python train.py --n_layer=11 --d_model=256 --n_kv_head=4 --qk_norm=false --tie_embeddings=false --init_std_qkv=0.0345 --lr_head=0.00298 --schedule="cos" --final_lr_fraction=0.0 --seq_len=512 --dataset="wikipedia_en"
Each number is 128 + 24 x the weight over the matrix's rms, rounded and kept within 0 to 255. Layers, rows and columns count from 0.

# layer 7 MLP up, 1024x256, rms 0.104, rows 593-645, columns 64-127
[[122  87 147 113 157 119 153 139 168 138 140 118 102 116 106  74 106 123  86  84 140 134 117 102 110  96 156 109  87 104 143 124 138  93 127 151 105 117 123 147 138 108 103 134 129 136 140 117 121 142  89 107 140 148 126 157 128 149 129 126 141 117 109  76]
 [126 118  84 127 134 129 100 115  96 126 105 105 123 139 139 134 135 100 154 124 120  70 122 118  93 161 147 136 100 141 139 161 128 158 149 137 162 146 141 159 145 142 178  97 150  62 122 139 105 143 116 145 110 106 124 138  67 117 118 180 138 141 134 165]
 [133 139 111 101 125 103 149 130  98 119 116 148 136 113  81 135 122 116 124 127 138 134 149 142 130 106 106 119 132 132 134 161 127 134 100 154 144  98 116 114 102 146 127 150 119 116 151 102 152 100 100 145 130 123 142 141 136 149 125 118  95 154 102 133]
 [143 160 120 126 158 100 157 103 144 118 136 141 124 122 143 145  85 160 130 132 141 104 108 112 129 103 132 151 118 113 162 114 154 130 139 107 153 117 173 134 163  55  84 138 102 154 107 127 113 145 175 187 121 125  95 104 125  86 180 122 122 123  76  89]
 [ 81 148  91 121 105  98 139 135 123  65  78 114 105 117 156 143 135 149  94 133 160 127 109 132 142 119 144 148  92 131 159 108 127 118 111 144 109 147 163 144 108 123 119 144 156 142 118 133  93 122 132 144 163 123 114 149 109 143 114 137 118 136  91 119]
 [174 198  92 110 171 111 176  97 163 125 153 136 101 168 133 159 105 124 124 144 120 130 130 149  97 136  75 102 128 112 104 120 122 105 142 127 144 147 119 101 164 160 154  86 126 151 114 132 125 162 134 165 121  56 143 110 120 103 144 153 145  97 124 183]
 [151 112 152 114 100 125 143 115 174 120 146 149 161  94 130 108 130 158 163 103 125 114 109 116 137 133 112 158 141 156 118 176  96 188 121 179  76 149 124 152  82 139 139  94 107 147 137 131 110 136 133  96  87 120  72 129 180 123 147 159 135 103 148 115]
 [123 122 104 127 156  95 121 126 130 115  99 176 152 123 125 111 121 114 118  99 153 158 113 148  99  98 125  72 145 151 119 135 132 122 139 148 150 139 149 141 134 114 138 115 166 130 161 151 130 192  99 143 100 113 110 122 105 153 154 130 146 110 111 146]
 [105 170 182 121 124 120 143 122 150 105 179 114 115 130 141 110 114 140 127  99 133 113 179 143 134  94 125 101 149 102  68 171 123 135 128 100 124 155  90 132 133 145 147 145 138 171 104 117 155 113 101 136  97 135 119 122 140 143 163 112 182 126 117 129]
 [136 142 119 114  89 163 113 144 125  74 116 150 140 154  92 135 149 136 157 137 108 136 139 141 125 114 111  81 138  78 125 101 101 130 160  98 142 114 139 113 111 122 137 113 123 133 118 129 130 168 117  91 149 149 123 109 139 125 102 110 109 153 121 100]
 [112 141 100 116 100 139 173 140 129 145 104 122 144 177 119 114 129 112 124 145 131 146 154 114 147 111 112 105 106 148 106 102 144 151 115 109 140 139 135 127 149 117 140 154 123 145 129 103 116 115 110 141 129  79 128 121  97  96 153 105  93 143 119 113]
 [102 131 109 159 130 131 191 156 122 159 149 148 183 148 101 101 177 130 151 159 123  72 112 153 128 104 117 121 129 156 144 144 156 178 145 184 104 170 117 154 158  87 183  85 166 102 153  93 137 155  87 146 133 135  91 131  82 139 112 149 149 172 131 108]
 [ 64  68 107 173 109 142 117 150 159 132 111 208  95 116 124 113 146 113 134 162 172  96 169 144 130 180 140 116 145 173  69 144  71 117 130 123 123 180 112 140 110 135 141 132 117 156 140 172 160 149  94 153 107 148  99 109  94 157 138 141 124 162 132 126]
 [174 166 112 121 116 138  76 102 103  97  95  85 142 124 105 126 134  93 105 127 133 114 131 145 140 150 111  92 133 148 175 162 169 164 146 164 160 129 157 131 144 141 119 140 156 114  99 103 161 119 155  92 139 146 169 100 142  91 121 114 113 103 124 155]
 [ 91 138 177 116 146  62  99 100 174 130  82  96 109 133 170 138 154 108  86  97 156 125 159 136 109 101 106 117 105 129 107  80 100 143 146 114 118 147 112 120 113  90 104 151 123 174 129 172 168 138  81 101 111 109  99 112  94 167 149 105  97 102 120 135]
 [157 113 161 155 126 139 135  91 122 133 132 135 136  99 171 178  76 126 130 103 131  76 129 132 134 133 148  54 128 111 116 152 145 123 156 122 120 115 126 169 129 155  80 119 163 162 127 113  76 133  99 115 108 114 170 136 103 168 132 109 167 147 107 150]
 [112 108 121 131 161 135 124 169 144 135 142 149 192  87 118 130 135 110 111 153 130 175 160 143  75 143 130 154 130 124 126 114 106 124 154 143 139 125 151 165 138 103 133 146 120 144 139 128 128 135 154 128 119 110 106 116 116 110 157 155 130 151 147 115]
 [137 129 143  98 133 118 160 103 159 133 137 140  47 104 108 127 142 107 111 132 136 129 160 140 115  81 103  98 120 135 130  78 169 104 120 105  91  84 187  96 146  99 129 145 103 155 155 117 122  97  92 131 115 123  82 117 111 132 106 113 149 146 115  75]
 [153 107 116 173 138  80 160  91 147 138 110  96 159 115 165 131 142 113  85 147 116 116 123 154 110 138 146 141 112 122 115 158 132 107 103 137 102 128 149  99 106  91 119 123  95 135 106 142 150 107  74 138  44  89 116 110 158 134  78 176 113 172 107 121]
 [137 132 124 125  96 121 139 123 116 153 139 114 113 126 165 131 173 132 129 145 152 136 128 127 141 177 152 156 138 112 129 126 152 162  97 153 131 132 112 144 108  96  92 129 117 157 133 118 125 125 120 106 119 129 137  91 118  87  84 181 143 109 108 113]
 [146 126 123 110 132 130 142 143 147 109 130 159 133  94 150 145 136 136 135 110 130 102 133 140 140 140 149 118 120 110 123 143  93 111 148 100 117 146 153 143 115 164 124 187 107 124 131  90 106 110 120  99 115 138 117 145 126 112  81 106 120 118  48 139]
 [161 109 136 108 101  93 158 151 170 121 130 158 154 139  69 118 160 108 129 177 154 168 121 120 115  92 122 106 148 101 127 134 147 129 121 133 128 127 130 138 137 137 136 176 131 108 144 177 132 134  92 125 109  90 104 103 112 133 104 125 120 112 104 133]
 [110 131 107 130 172 135 129 105 136 152 129 142 149 131 187 177 136 137 133 124  96 141 131 156 132 106 194 175 117 125 117 149 110 147  92 143 139 113 118 163 135 175 117  92 138 101 134 133 129  99 134 137 138 177 125 132 113 164 146 114 101 159 112 128]
 [166 111  81 121 121 157 118 109  80 128 100 149 116 136 133  92  90  99 131 133 115 146 123  91 133  95 126 106 151 155 113 155 117 179 127 150  76 101 120 147  95  96 120 111 125 121 111  87 119  95 107 148 139  67 156  98 134 165 109 158 172 153 137 151]
 [114 153 104 103  85 125 131 129 108 142 125 120 127 142 143 153 166  76 153 130 122 136 142 131  96 120 119 126 146  95 157 116 163 119 134 159 147 128 157 116 147 142 128 102  71 137 147 116  90 128 118 152  89 117 186 113 171 103 147 147 104 113  95 144]
 [140 110 102 110  88  97  99 123 154 145 117 125  68 126  96 163 104 163 158 155 119 158 199 119 134 179 157  92 100  91 163 128 144 150 126  95  90 119  94 138  88 145 110 151  94  99 120 134 127 144 137 111 120 116 143 139 148 143 107 101 128 153  92 147]
 [151 166 112  54 121 139 119 124 130 132 151 132 141 133 148  97 139 146 151 117 115 112 118 132 124  73 110  95 161 124 129 180 138 160 125 132 153 159 129 138 137 147 117  99 129 106 120 129 139 141 138  69 137 133 167 124 162 108 112 154 160 121  92 144]
 [153 111 122 157 148 160 136 136 118 166 206 147 115  83  85  96  98  93 126  88 128 130 117 152 176 140 104 112 174 143 119 145 142 159 117 160 110 143 132  87 134  99 122 130 126 131 130 113 119 134 120 121 118 156 151  78 124 160 114 159 146 121 112 137]
 [111 118 118 132 120 104 158 114 104 143 123  96 183 157 143 135 129 122  98 126  96 167 157 128  99 147 185 152 129 111 139 127 114 137 123 123 157 163 154 137 101 111 114 126 100 148 124 175 109 101 145  94 137 166 116 121 103 129 128 135 107 122 103 149]
 [125 140 106 128 114 161 177 142 134 104 118 132 150 107 140 113 148 132 150 147 152 160 131 155 126 138 122 155 117 142 125 103 111 130 102 141  91 168 127 136  96 106 145 133 121 142 133 172 101 120 116 119 137 112  67 119 143 151 131 172 125 137 170 100]
 [145 155 139 150 112 129 131 143 127 101 156 141 133 106 138 158 164  93 118 189 129 152 130 123 137 135 147 113 201 123 111 116 148 115 115  90 102 116 139 158  99 139 142  79  93 175 127 149 112  86 106 122 143 124  92  94 152 116  81 125  93 184 194 150]
 [136 142 133 141 122 128 122 144 107  98 189 120 154 122 155 151 120  99 121 134 119 142 126  87 106 112 105 106 156 121 123 132 166 168  99 130 138 103 149 103  77  97 156 105 102 107 151 126 125 133 119  87  98 140 126 123 146  94 130 155 142 144  71 135]
 [187 122 114 108 146 117  96  94 107  70 132 128 151 156  94 149 155  88 124 140 135 157 111 157  98  62  92 146 126 156 131 143  90 153 159 163  86 119 127 137 102 118 102  92 123 151 131 142 178 159  43 116 114 106 130 132 108 162 153 117 118 138 129  90]
 [117 145 107  92 114  89 125 105 136 121 135 149 162 160 147 115 108 137 165 165 120  92 137 118 114 129 154 110 134 151 123 171 132 139 122 108 126 183 107 148 123  94 116 131 105 110 116 110 117 162 146  93 145 151  95 124 136 108 114 131 153 176 145 139]
 [134  91 118 128 145 150 152 132 176 110 146 137 142 155 163 131 154  92  80  99 120 142 129 120 107 113 100 111 144 118 106 127 156 128 121 142 135 113 138  71  99 149 132 130  98 106 108 123 139 123 112 130 122 134 148 134 109  74 120 151 132 160 156 115]
 [141 126 121 118 140 144 113 111 136 132 175 186  52 103 145 109 120 133 110 160 129 167 149  88 121 138  98 124 120 141 120 149 176 116  72 125 160 150 144 117  86 121 145  41 116 125  98  98 114 100 130 133 152 135 159 151 167 175 157 166 133 165 150 130]
 [135 157 138 154 137 147 132  98 101 132 109 123 138 120 172 145 143 128 103 123 117 156 149 121 147 115 168 126 125 114 157  90 131 136 102 160 113 117 153 124 161 100 124 129 123 106 118 163 117 112 167 118 107 138 137 143 141 120 115 135  97 147  80 100]
 [120 150  98 142 123 164 109 136 140 117 161  92 126 149 112 118 154 125 118 110  93 137 150 142  98 122 140 119 117 106 150 144 123 111  85 110  98 141 140 169 118 131 175 124 142 165 169 151 100 166 131 147 103  96 124 173 116 112 105 121 146 126  71  92]
 [154 111 120 145 126 110 138 123 146 126 136 119 114 142 123 131 129 131 141 133 113 105 138 117 107 113 112 112 119 135  77 140 178 118 112 114 103 113 116 140 133 141 113 149 168 140 101 127 112 138 152 119  93 125 153 130 143 153 103 136 145 146 130 177]
 [158 149  64 179 160 139 150 155 182  93 103 137  98 114 146 133 171 106  89 120  75 120 139 158 131  94 148 161 139 111 137 120  96 155 125 147 103 127 157 149 133 137 192 144 107 129 126 119 126 142 108 121 108  91  94 128 104 123 137 113 143  97  99 125]
 [119 111 118 156 118 162 124 163 136 137 143 112 138  73  95 169 150 133 105 143  94 134 130  96 140 152 118 116 118 163 146 128  89 120 124 100 113 153 118  97 122  86 139 127 111 105 162 163 119 107 195 118  98 171 121 133 127 129 159 151 128 149 136 125]
 [132 124  98  93 103 137 151 113 170 125 143 161  92 163 140 139 102 125 111 124 135 140 124 117  95 119 145  89 158 143 148 124 115 133 109 101 136 142 139 148 119 138  82 109  86 103 168 135 174 132 117 136  85 127 131 126 155 153 122 114 151 140 122 118]
 [137  81 148 145 149 150 129 129 117 145 175 111 148 129  90 137 133  90 133 152 100 119 135 115 144 100 144 135 143 120 147 128 125  90 122 131 119  95 121 131 161 121 116 179  77 114 111 121 122  97 101 146  90  95 104 159 102 122 112 116  84 157 115 121]
 [172 129 115 108 146 171 109 133  73 154 166 163  49 179 110 137 142 117 132 131 124  97 145 135 140  93 107 144 131  99 204 130  96 157 191 147 107 164 162 108 175 154 107 131 144 143 145 118  77 151 126 134 130  95 134 132 139 138 134 140  96 104 117 113]
 [145 125 195 128 145 138 117 157  93 138 146  88 138 111 173 134 136 115 171 148 148 135 130 151 104 116 124  96 126 138 143 139 145 144 131 139  82 100 131 130 107  93 114 120 173 117 119 133 151 175 121 129 179 106 112 146 106 144 141 138  90 142 132 115]
 [130 119 107 107 110 119 133 106 119 113 161 140 170  99 118 126 132 149 119 165 122 102  79 141 118 102 144  92 102 108 152 121 118 118 152 146 107 130 122 108  66 105 120 110 132 150  89  80 135 136 120 105 161  74 158 111 102  99 133 139 140 107  87 146]
 [119 158 119 129 127 119 100 131 135 101 155 139 126 131 158 126 101 122  75 128 111 131 164 102 172 155 115 148  91 156 165 158  84  99 161 169 146 147 147 125 135 177 128 138  96 117 126  67 127 153 104 151 138 126 142 116 127 142 110 138 115 138  90 127]
 [116 112 123 100 129 127 161 134 118 145 135 139 137 178 120 157  93  94 137 130 160  97 115 116 139 160 124 116 162 135 108 126 127 165 134  94 143 139 192 129  62 138 106 123 125 174 113 109 138 116 100 146 146 164 168 136 112  93  95 124  85 160 119 147]
 [161 119 144 103  83 122 137 138 137 120 141 167 107 152 114 123 137  81  76 161 109 142 117 128 157 158  91 120 113  77 134 131 113 179 115 111 164 146 149 140 120 124 120  88 136 105 111 128 157 124 154 134 110 173 141 133 148 115 149 135 149 105 126 127]
 [ 92 133 123 112 117  81 139 131 126 158 137 159 119 121 188 116 137 132  87 150 119 135 139 121 128 163 137 100 132  71 142 137 193 138  92 103 103 127 142  72  35 155 171 137 173 118 160 149  63 133 114 114 141 120 137 137 170 155 126 132 168 156 137 146]
 [103 142 134 129 122 102 122 146  79 132 172 105 144 152 151 135 169 127 169 125 122 119 120  85 142 116 167 159 115 110 133 171 127 124 144 142 136 137 137 129 120 137 116 113  88 156 162 132 128 128 170 128  97 146 121 167 151  76 144 145 149 142 137 130]
 [101 131 132 135 126 115 138 139 108 186 156 101 144 127 100 144 130 159 122 114 134 183 177 131 128 113 138 151 111 123 134 109 116  99  95 136 145 122  87 135 128 145 151  74 114 131 128 122 118 107 153  85 110 147 119 115 168 126 128 140 184 133 103 139]
 [131 115 123 110 148 174 150 115 155 115 111 137 132 128 139  87 126 125 103 142 113 117 193 123 112 102  76  96 121 120 132 144 122 127 159 105 168 152 127 119 114 117 137 138 108 169 136 136 147 142 129  86 152 127 129 131 101 116 104 110 147 109 123 126]]
# layer 7 MLP down (transposed), 1024x256, rms 0.161, rows 593-644, columns 64-127
[[114 115 127 125 122 132 130 112 151  88 102 131 134 121 158 132 155 129 110 157 124 140 136 117 127 131 132 136 126 135 119 127 133 105 100 120 106 115  84 146 121 152 128 171 127 164 103 153 145 144 122 130  74 100 134 106 124 135 143 137 135 163 159 114]
 [108 138 168 126  73 152 125 117 142 123 112 182 164 145 118 100 162 120 123 134 129 166 117 135 134 142 112 132 122  84 123 122 134 113 144 111 103 109 120 120 137  85 136 143 144 111 135 132 113 164  82 125 113 152 118 110 135 144 126 125 154 136 122 132]
 [153  92 127 125 125 134 124 142 127 135 124  97 137 119 127  97 145 116 160 152 102 149 144 146 105 107 148 138 157 157 132 201 131  94 171  78 122 143 125 156  96 133  97  88 150  91 151 129 110 106 128 126 147 110 110 116 114 126 103 163 161 157 135 153]
 [119 126 156 114 151 117 152 134 129 122 122 143 146 176  99 116 117 148  98 153 134  76 114 143 130 141 142 105 166 154 122 155 104 110 122 110 148 140 132  98  77 159 128 130 149 116 128 140 133 112  97  98 161 110 149 124 143 181 125 171 130 148 149 134]
 [157 100 118  72 115  87  92 156 128 166  76 104  92 138 136 133 146 147 136 120 126 150 154 112 122 143 151  80 107 143 147 143 146 155 160  99 132 137 177 111 113  96 123 126 136 167 131 142 144 136 122 140 171 127 134 111 112 138 137 150 101 117 152 105]
 [ 94 170 136 145 132 149 116 107 127 103 124 119 156 119 112  99 132 120 126 107 114 127 139 113 132  61 159 156 150 123 118 130 135 131 124 155  97 125 147 107 131 146 138 106 142 141 167  88 104 193 119 136 121 133 149 121 152 129  89 131 130 113 157 122]
 [ 87 116 185 157  89  75 146 124 112 117 160 124 123 143 116 148 106 120 159 159 127 158 136 124 152 101 143  73 104 150 133 107  90 155 148 135 114 137 136 110 106 155 159 201 163 112  90 135 113 198  88  91 120 119 137 137 124  92 144 121 140  86 120 149]
 [163 134 108 152 136 143 151 123 117  91 162 120 140 140  90 138 108 147 116 161 111 148 135 112 112 134 131 126 114 118 144 117 156 132 137  78 110 133 156 137 113 145 127 129  99 129 153  92 167 133 122 123 160  96 109 120 152 140 123 157 131 131 125 124]
 [110 134 128 132 134 196 134 165  82 134 133  78 109 145 126 160 145 118 174 155 137 108 118 123 128  96  90 113 117 148 105 112 111 121  96 168 117  80 162 107 148 126 146 132 126 135 109 145 150  90 158 111 153  85  99 137  75 139 101 127 107 148  64 119]
 [117 135 154 133 116 117 102 150 148 139 146 127 124 138 130 170 128  96 134 139 137 158 114 119 120  96 158 160 104 133 145 116 130 160  97 114 125 147  91 119 111 126 103 125 114 133 121 123  95 118 161 115 111 120 134 118 158 120 143 108 151 115 160 112]
 [105 161 124 124 136 105 138 144 121 148 125 111  93 146 183 120 127 157 148 133 132  93 105 143 140 130 125 112 119  78 136 124 133 157 120 103 158 141 103 139 105 106 124 124 155 133 156 135 172 118 133 141 111 112 129  89 116 137 143 101 150 105 141  95]
 [115 125 129 165 106 101 130  79 122 216 124 118  80 103  87 120 132 129 166 123 117 132 113 152  99 124 113 152 149 130 109 117 117 134 122 147 135 196 125 118 147 112 109 123 107 105 153 110 102 123 165 142 139 117 151 155 186 177 117 106 134 187 108 124]
 [103 148 103  83 160 156 151 142  70 128 121 105 137 127 134 137 136 107  86 135  90 122 162 177 146 107 106 182  89 137 103 149 142 120 152 110  94 158  80 125 117 122 143 142 175 121 106 157 163 116  85 131 111 160  81 106 126 115 115  84 163 121  61 172]
 [111 162 124  96 118 173 160 137 125 150 127 110 180 139 100 179  93 162 147 123 103  65 152 148 136 134 145 162 135 142 131 136 119 149 115 103 125 112 108 135 175 135 135  89 120  79 123 111 144 141 146 106 166 156 108 162 105 120 140 116 129 143  99 106]
 [126 108 114  97 140 129 134 189 125 136 133 152 120 113  76 123  97 151 120 153  98  97 128 150 116 134  89 126 163 110 161 145 129 138 137 131 140 160 136 163 130 165 199 110 109 164 131 164 115 123 161 141 106 154 175 120 146 121 140  90 143 144 109 147]
 [126 136 108 149 151 175 141 143 120 109 111 164 122 121 111 103  73 178 127 144 146 136 146 113 113 115 118 174 114 135 140  86 113  86 170 156 126 120 121 142 118 107 150 154  97  97  85 171 132 101 149 115 133 127 139 118 163  72 154 150 113  91 133 142]
 [177 154 136 172 138 101 120  99 135 121 139 156 113 138 155 124 113  96 133 125  98 123 158 162 165 149 115  98 127 141 154 139 138 151 113 118 120  94 129 144 166 129 134 133  99 148 137  91 155 105 159 110 110  84 107 177 112 143 119 140 136 155  97 103]
 [133 131 109 139 152 168 130 134 138 134  99  99 132 107 146 120 169  97 153 193  93  96 135 151 116 159 110 147 164 133 144  78 132 142  87 106 146 133 123 165 105 130 165 115 118 142 105 147 117  95 147 132 100 155 132 154 172 121 136 120 165 146 113  90]
 [211 145 108 103 109 137 142 109 124 132  83 119 139 134 122 129 174  92 102  88 114 198 123 153 138 138 113 173 141 125 157 145 101 113  72 135 136 152 143 122 121 133 207 134 159 139 141  88 112  69 106 119  96 162 106 108 164 123 128 125  98 106 136 126]
 [139 149 150 142 162 154 131 118  97  91 110 127 144 122 111 150  94 155 125 104 142 123 135 106 121 103 137 150 111 136 125 121 140 157 128 144 163 130 139 124 114 141 165 115 124 131 122 108 158  86  93 101 172 170 156 128  89 110 140 111 100 108 107 148]
 [134 127 110 168 129 111 117 124 136 155 138 114 142 132 101 131 146  89 122 120 145 114  92 108 156 108  93  95 119 104 134 142 152 148 140 124 115 127 143 100 135 142 130  94  98 149 170 128 143 140 137 152 134 105 117 126 125  97 135  54 129 139 146 138]
 [133 152  88 126 128 137 109 115 105 144 140 119  92 102 109 139 127 129 145 121  99 146  90 142 128 127 153 141 125  88 116 110 118 129 127 125  92 128 119 104 151 136 138  85 130 125 139  86 111 137 154 110 157 121 121 134 162 132 139 131 114 166 144 150]
 [ 90  98 124 120 120 164 101 101 122  84 123 133 143 188  70 102  89 146 131 133 138 162 120 159 170 126 171 132 108 160 111 174  82  80  89 143 117 126  72  81  92 162 113  89 117 126  94 141 120 155 164 143 164 141 114 137 114 150 130 128 107 158  92 126]
 [ 93 106  99 113 107 117 138 113 105 135 130 130 125 106 136  99 141 116 112 151 122 136 123 125 137 108 175  84 183 146 122 162 105 102 125 106 144 119 116 155 155 131 107 130 160 116 114 169  85 101 152 148 131 116 144 120  85 111 167  92 118 129 172 134]
 [152  94 101 156 160 132 159 103 170 172 119 109 155 100 135  88 134 189 119 128 145 133 114 132  96 111 139 173 121 104 149 164 128 111 123 182 118 172 115 107 115 133 132 154 175 108 120 132 119 101  87 128 103 154 111 139  87 113 162 131 156 115 120 146]
 [126 170 133 130  93  95 113  95  90 116  61 129 105 142  81 129  89 170  97 162 139 195 113 156 125 121 112 124 101 122 179 157  90 119 131 155 131 150 130 107 158 122 123 139 139 115 115 138 107 129 119 145 111 119 141 131 140 142 156 164 157 149 118 169]
 [ 87 111 142 166 115 120 107 107 122 140 104 156 137 113 149 124 130 146 103 118  96 129 143 116 160 145 175 143  96 124 134 146 136 109 129 152 120 127 115 103 150  69 124 185 128 126 107 111 115 114  63 151 126 119 107 123 144 161 108 147 114 119 141  99]
 [ 77 134 112  86  97 137 118  91  94 137 118 101 105 124 122 153 101 146 119  48 154 121 102 138 103  91 102 114  95  64 135 134 144 113 119 106 171  83 121 115 117 119 148 111 151 171 112 140 126 118 101 185 169 158  98  98 113 108 124 157 111 133 154 106]
 [125 156 180 119 128 150 108 121 120 135 112 122 120 109 148 135 113 162 124 139 153  97 100 121 129 143 136 145 118 120 152 134 132 141 144 115 103 124 105 126 154 157 107 113 127 132  88 129 138  84 123 132 117 126 143 121 150 142 170 116  97 136 148 118]
 [134 146 110 105 121 152 121 122 104 113 158 127 128 160 162 176  81 139 110 110 139 154 140  86 151 138  73 151 115 137 111 110 110 108 166 178 107 123 118 137 171 164 144 143 137  84 145 109 121 108 114 125 111  90 188 173 149 128  90 174 160 144 153 107]
 [117 132  90 116 115 119 111 107 119 101  99 128 129 174  76 145 129 108 131 137 117 139 160 125 114 149  80 112 127 123 106 139 133 121 174 117 160 132 106 111 141 103 174 176 118 124 148 135 176 153 130 106 158 160 148 137 112 110 162 145 141 147 143 148]
 [114 149 137 140 142 128 113 135 142 154 137 135 129 174 137 100 125 150 127 162 109 151 127 119 127 129 118 145  97 141 104 139 114 165 121 126 115 131 122 159 133 131 122 169 136 149 143 113 120 129 128 136 120 130 134 135 124 157 134 154 100 103 180 132]
 [122  62  94 126 144 109 116 123 136 155  89 105 191 151 145 118 164 150 118 119 113 126 145  91 143 122 152  84 156 114 174 170 100 146 128  66 163 123 148 108 147 130 120 147 126 123  49 113 178 170 130 102 165 146  85 121 114 119 117 132 122 132 117 147]
 [132 106 151 120 150 145 141 108 105 151 117 131 131  88 142 114 101 126  95  91  96 115 116 139 116 104 139 179 141 101 129  89 151 109 102 137 139 134  98 145 106 175 145 116 164 138 104 153  96 110 138 131 157 132 111 158 131  69 161 116 143 153 132 132]
 [107 141 116 135 137  91 138  99 139 148  77 132 152 166 118 109 145 146 106 116 132 113 148 153 124 124 123 102 158 128 137 150  92  74 162 116 149 139 161 151  96 111 121 114 177 137 141 129 115 133 109 152 139 125 141 114 144  98 111 134 127 134 174  85]
 [104 149 187  83 131 180 102 108  86 131  72 137 142 157  97 102 133 140  85  90  31  78 116 134  84 165  80 105 151 128 107  84 124 106 123 174 158 131 163 131 148 147 103 125 124 142 149  93 153 139  91  86 127 171 151 140 139 113 139 124 155 111 117 138]
 [113 127 131 157 123 146 150 111 122 118 148 100 107 108 145 127 155 126 133 143 166 119 139 158 104  96 118 161 114  95 123  99 149 103 132 153 140 118 130 167 117 109  73 114 160 124 109 114 142 120 116 136 136 146  75 110 135 163 109 122 170 103 136 148]
 [122 100 154  88 116 112 119 112 148 137  81 131 139 150 131 163 142 104 132 139 182 191 102 187 122 168 167 145 125 136 162 126 149 122 117 160 147 157 116 140 134 111 169 106  94 162 100 162  83 124  97 135 104 142 148 121 139 169  93  84 124 110  99  92]
 [110 148 126 134 116  87 133 139 114 146 139 126 110 116 148 152 116 139 128  77 114 140 107 153 177 117 137 115  89 122 151 126 103 135 144 138 153 132 139 142 136 128 145 152 139 108 138 133  92 163 129  98 128 106  91 131 120 136 155 109 137 148 117 115]
 [150 136 127 146 131 165 114 126 112 145 161 155 134 102  89  97 113 117 150 154 145 116 146 160 178 136 159 149 148  90 122 123 133 124 140 111 100 100 176 130 117 171 120 140 119 128 143 152 111 133 145 172 136 116 132 138 145 103 104 142  89 140 185 137]
 [102 143  85 125 113 156 109 100  55  93  83 152 117 148 100 117 157 126 154 167 161 177 129 190 126 177 117 100 108  88 128 103 130 101 138 124 131  74 153 100 110 162 149 155 141  98 118 172 153 102 162 103 129 115 199 119  98  79 149  38 115 131 159 136]
 [152 109 137 116 151  85 132 106 140 173 135 165 109 110 137  83 164 108 127 122 114 114  98 175 117 125  98 100 159  96 181 101 125  95 129 104 123 125 149 114 136  77 142 142 116 179 130 173 137 106 128 152 132 113 100  99 138  96 103  66 117 132 151 141]
 [140 133 171  92  95 135  83 125 127  81 104 178 177 129 167 136 147 134 130 174 167 126 140 182  82  49 131 117 134 121 143 122 120  76 176 138 135 119 157 152 117 117 112 115 123  87 144 111 133 129 134 140 158 141 130 146 126 151 103 139 170  89 139 113]
 [110 117 154 109  97 140 174 151 121 133 123 179  79 116 144 125 110 135 121 103 128 127 172 174 105  66 124 135 106 115 158 141 189 106  77 150 182 118 108 148 175 163 127 124 166  92 144 133 163 165 138 109 167 147 155 119  81 113 108 120 117 156 141 143]
 [147 126  61 143 102 123 143 113 158 115 123 103 136 125 135  95 139 148 138 115 126 109 101 128 138 111 127 130 161 123 139 163 148 174 132 148 143  95 101 121 130 155  99 125 102 120 135 137 101 104 100 127 151 138 175 108 109 107 112 136 148 149 100 148]
 [135 126 118 131 144 131 169 101 115  87 127 138 125 148 154  91 151 182 137 134 111 178 128 101 122 142 151  86 152 123 160 132 131 123 108 115 136 112 132 156 134 113 116 119 130 136 106 133 165 129 154 144 104 104 153 129 113 114 170 127  94 130 112 122]
 [130 164 191 126 155 151 108 142  95  76 108 113 106  89 173 130 117 132  62 148 140 128 102 143 129 139 129 159 140 125 127 101 135  87 135 176 115 152 164 120 166 152 114 169 119 117 204  96  89 111 183 136 156 133 107 121 183 138 117 116 152 138 122 121]
 [ 89 148  83  95 119 111 137 130 123 153  98 154 105 166 127 136 112  92 135 152 136 122  98 162 101 182 106 114 157 130 120 119  98 128 107 136 127 113 149 130 117 167 150  87 120 140 108 136 106 178 128  92 170 137 139 120 103 152 118 107 133 137 130 105]
 [126 118 132 130 127 141  93  81 102 130 117  90 103 176 121 140 115 162 130 117 132 166 105 142 119 135 162  96  92  96 128 137 128  94 133 176 153 132 133 104 138 130 161 177 150 146 112 120 113 114 136 175 167 175 126 174 124 139 133 138 126 140 130 123]
 [102 127 155 129 113 140 119  87 131 130 127 132 109 110  96 166 127 144 149 131  92 148 139 158 145 129  98 115 121 152 100 136  84 152 184 175 121 165 180 158 137  85 165  79 109 130 104 143 133 138 143 109 136  99 141 124 135  95  95 154 127 168 108 128]
 [101 103 129 125 135 118 146 139 122 132  88  98 151 167 104 109 156 124 120  83 165 151 129 167 114 136 124 147 135 100 134  77 115 122 104 128  96 121 136 152 130 115 115 142 131 140 132 149 162 126 159 118 130 163 111 106  84 118 151 100 202 152 146 132]
 [149 124 155 143 143 128  75 115 184 109 159 152 153 121  68 124 141 130  97 149 129  70 150 123 110 108 135 118 139 181 112 150 125  89 119  95 106 162 129 168 123 159 156 140 111 134 150  97 161 101 136 179 130 123 118 147 104 139 141  99 133 146 143 129]]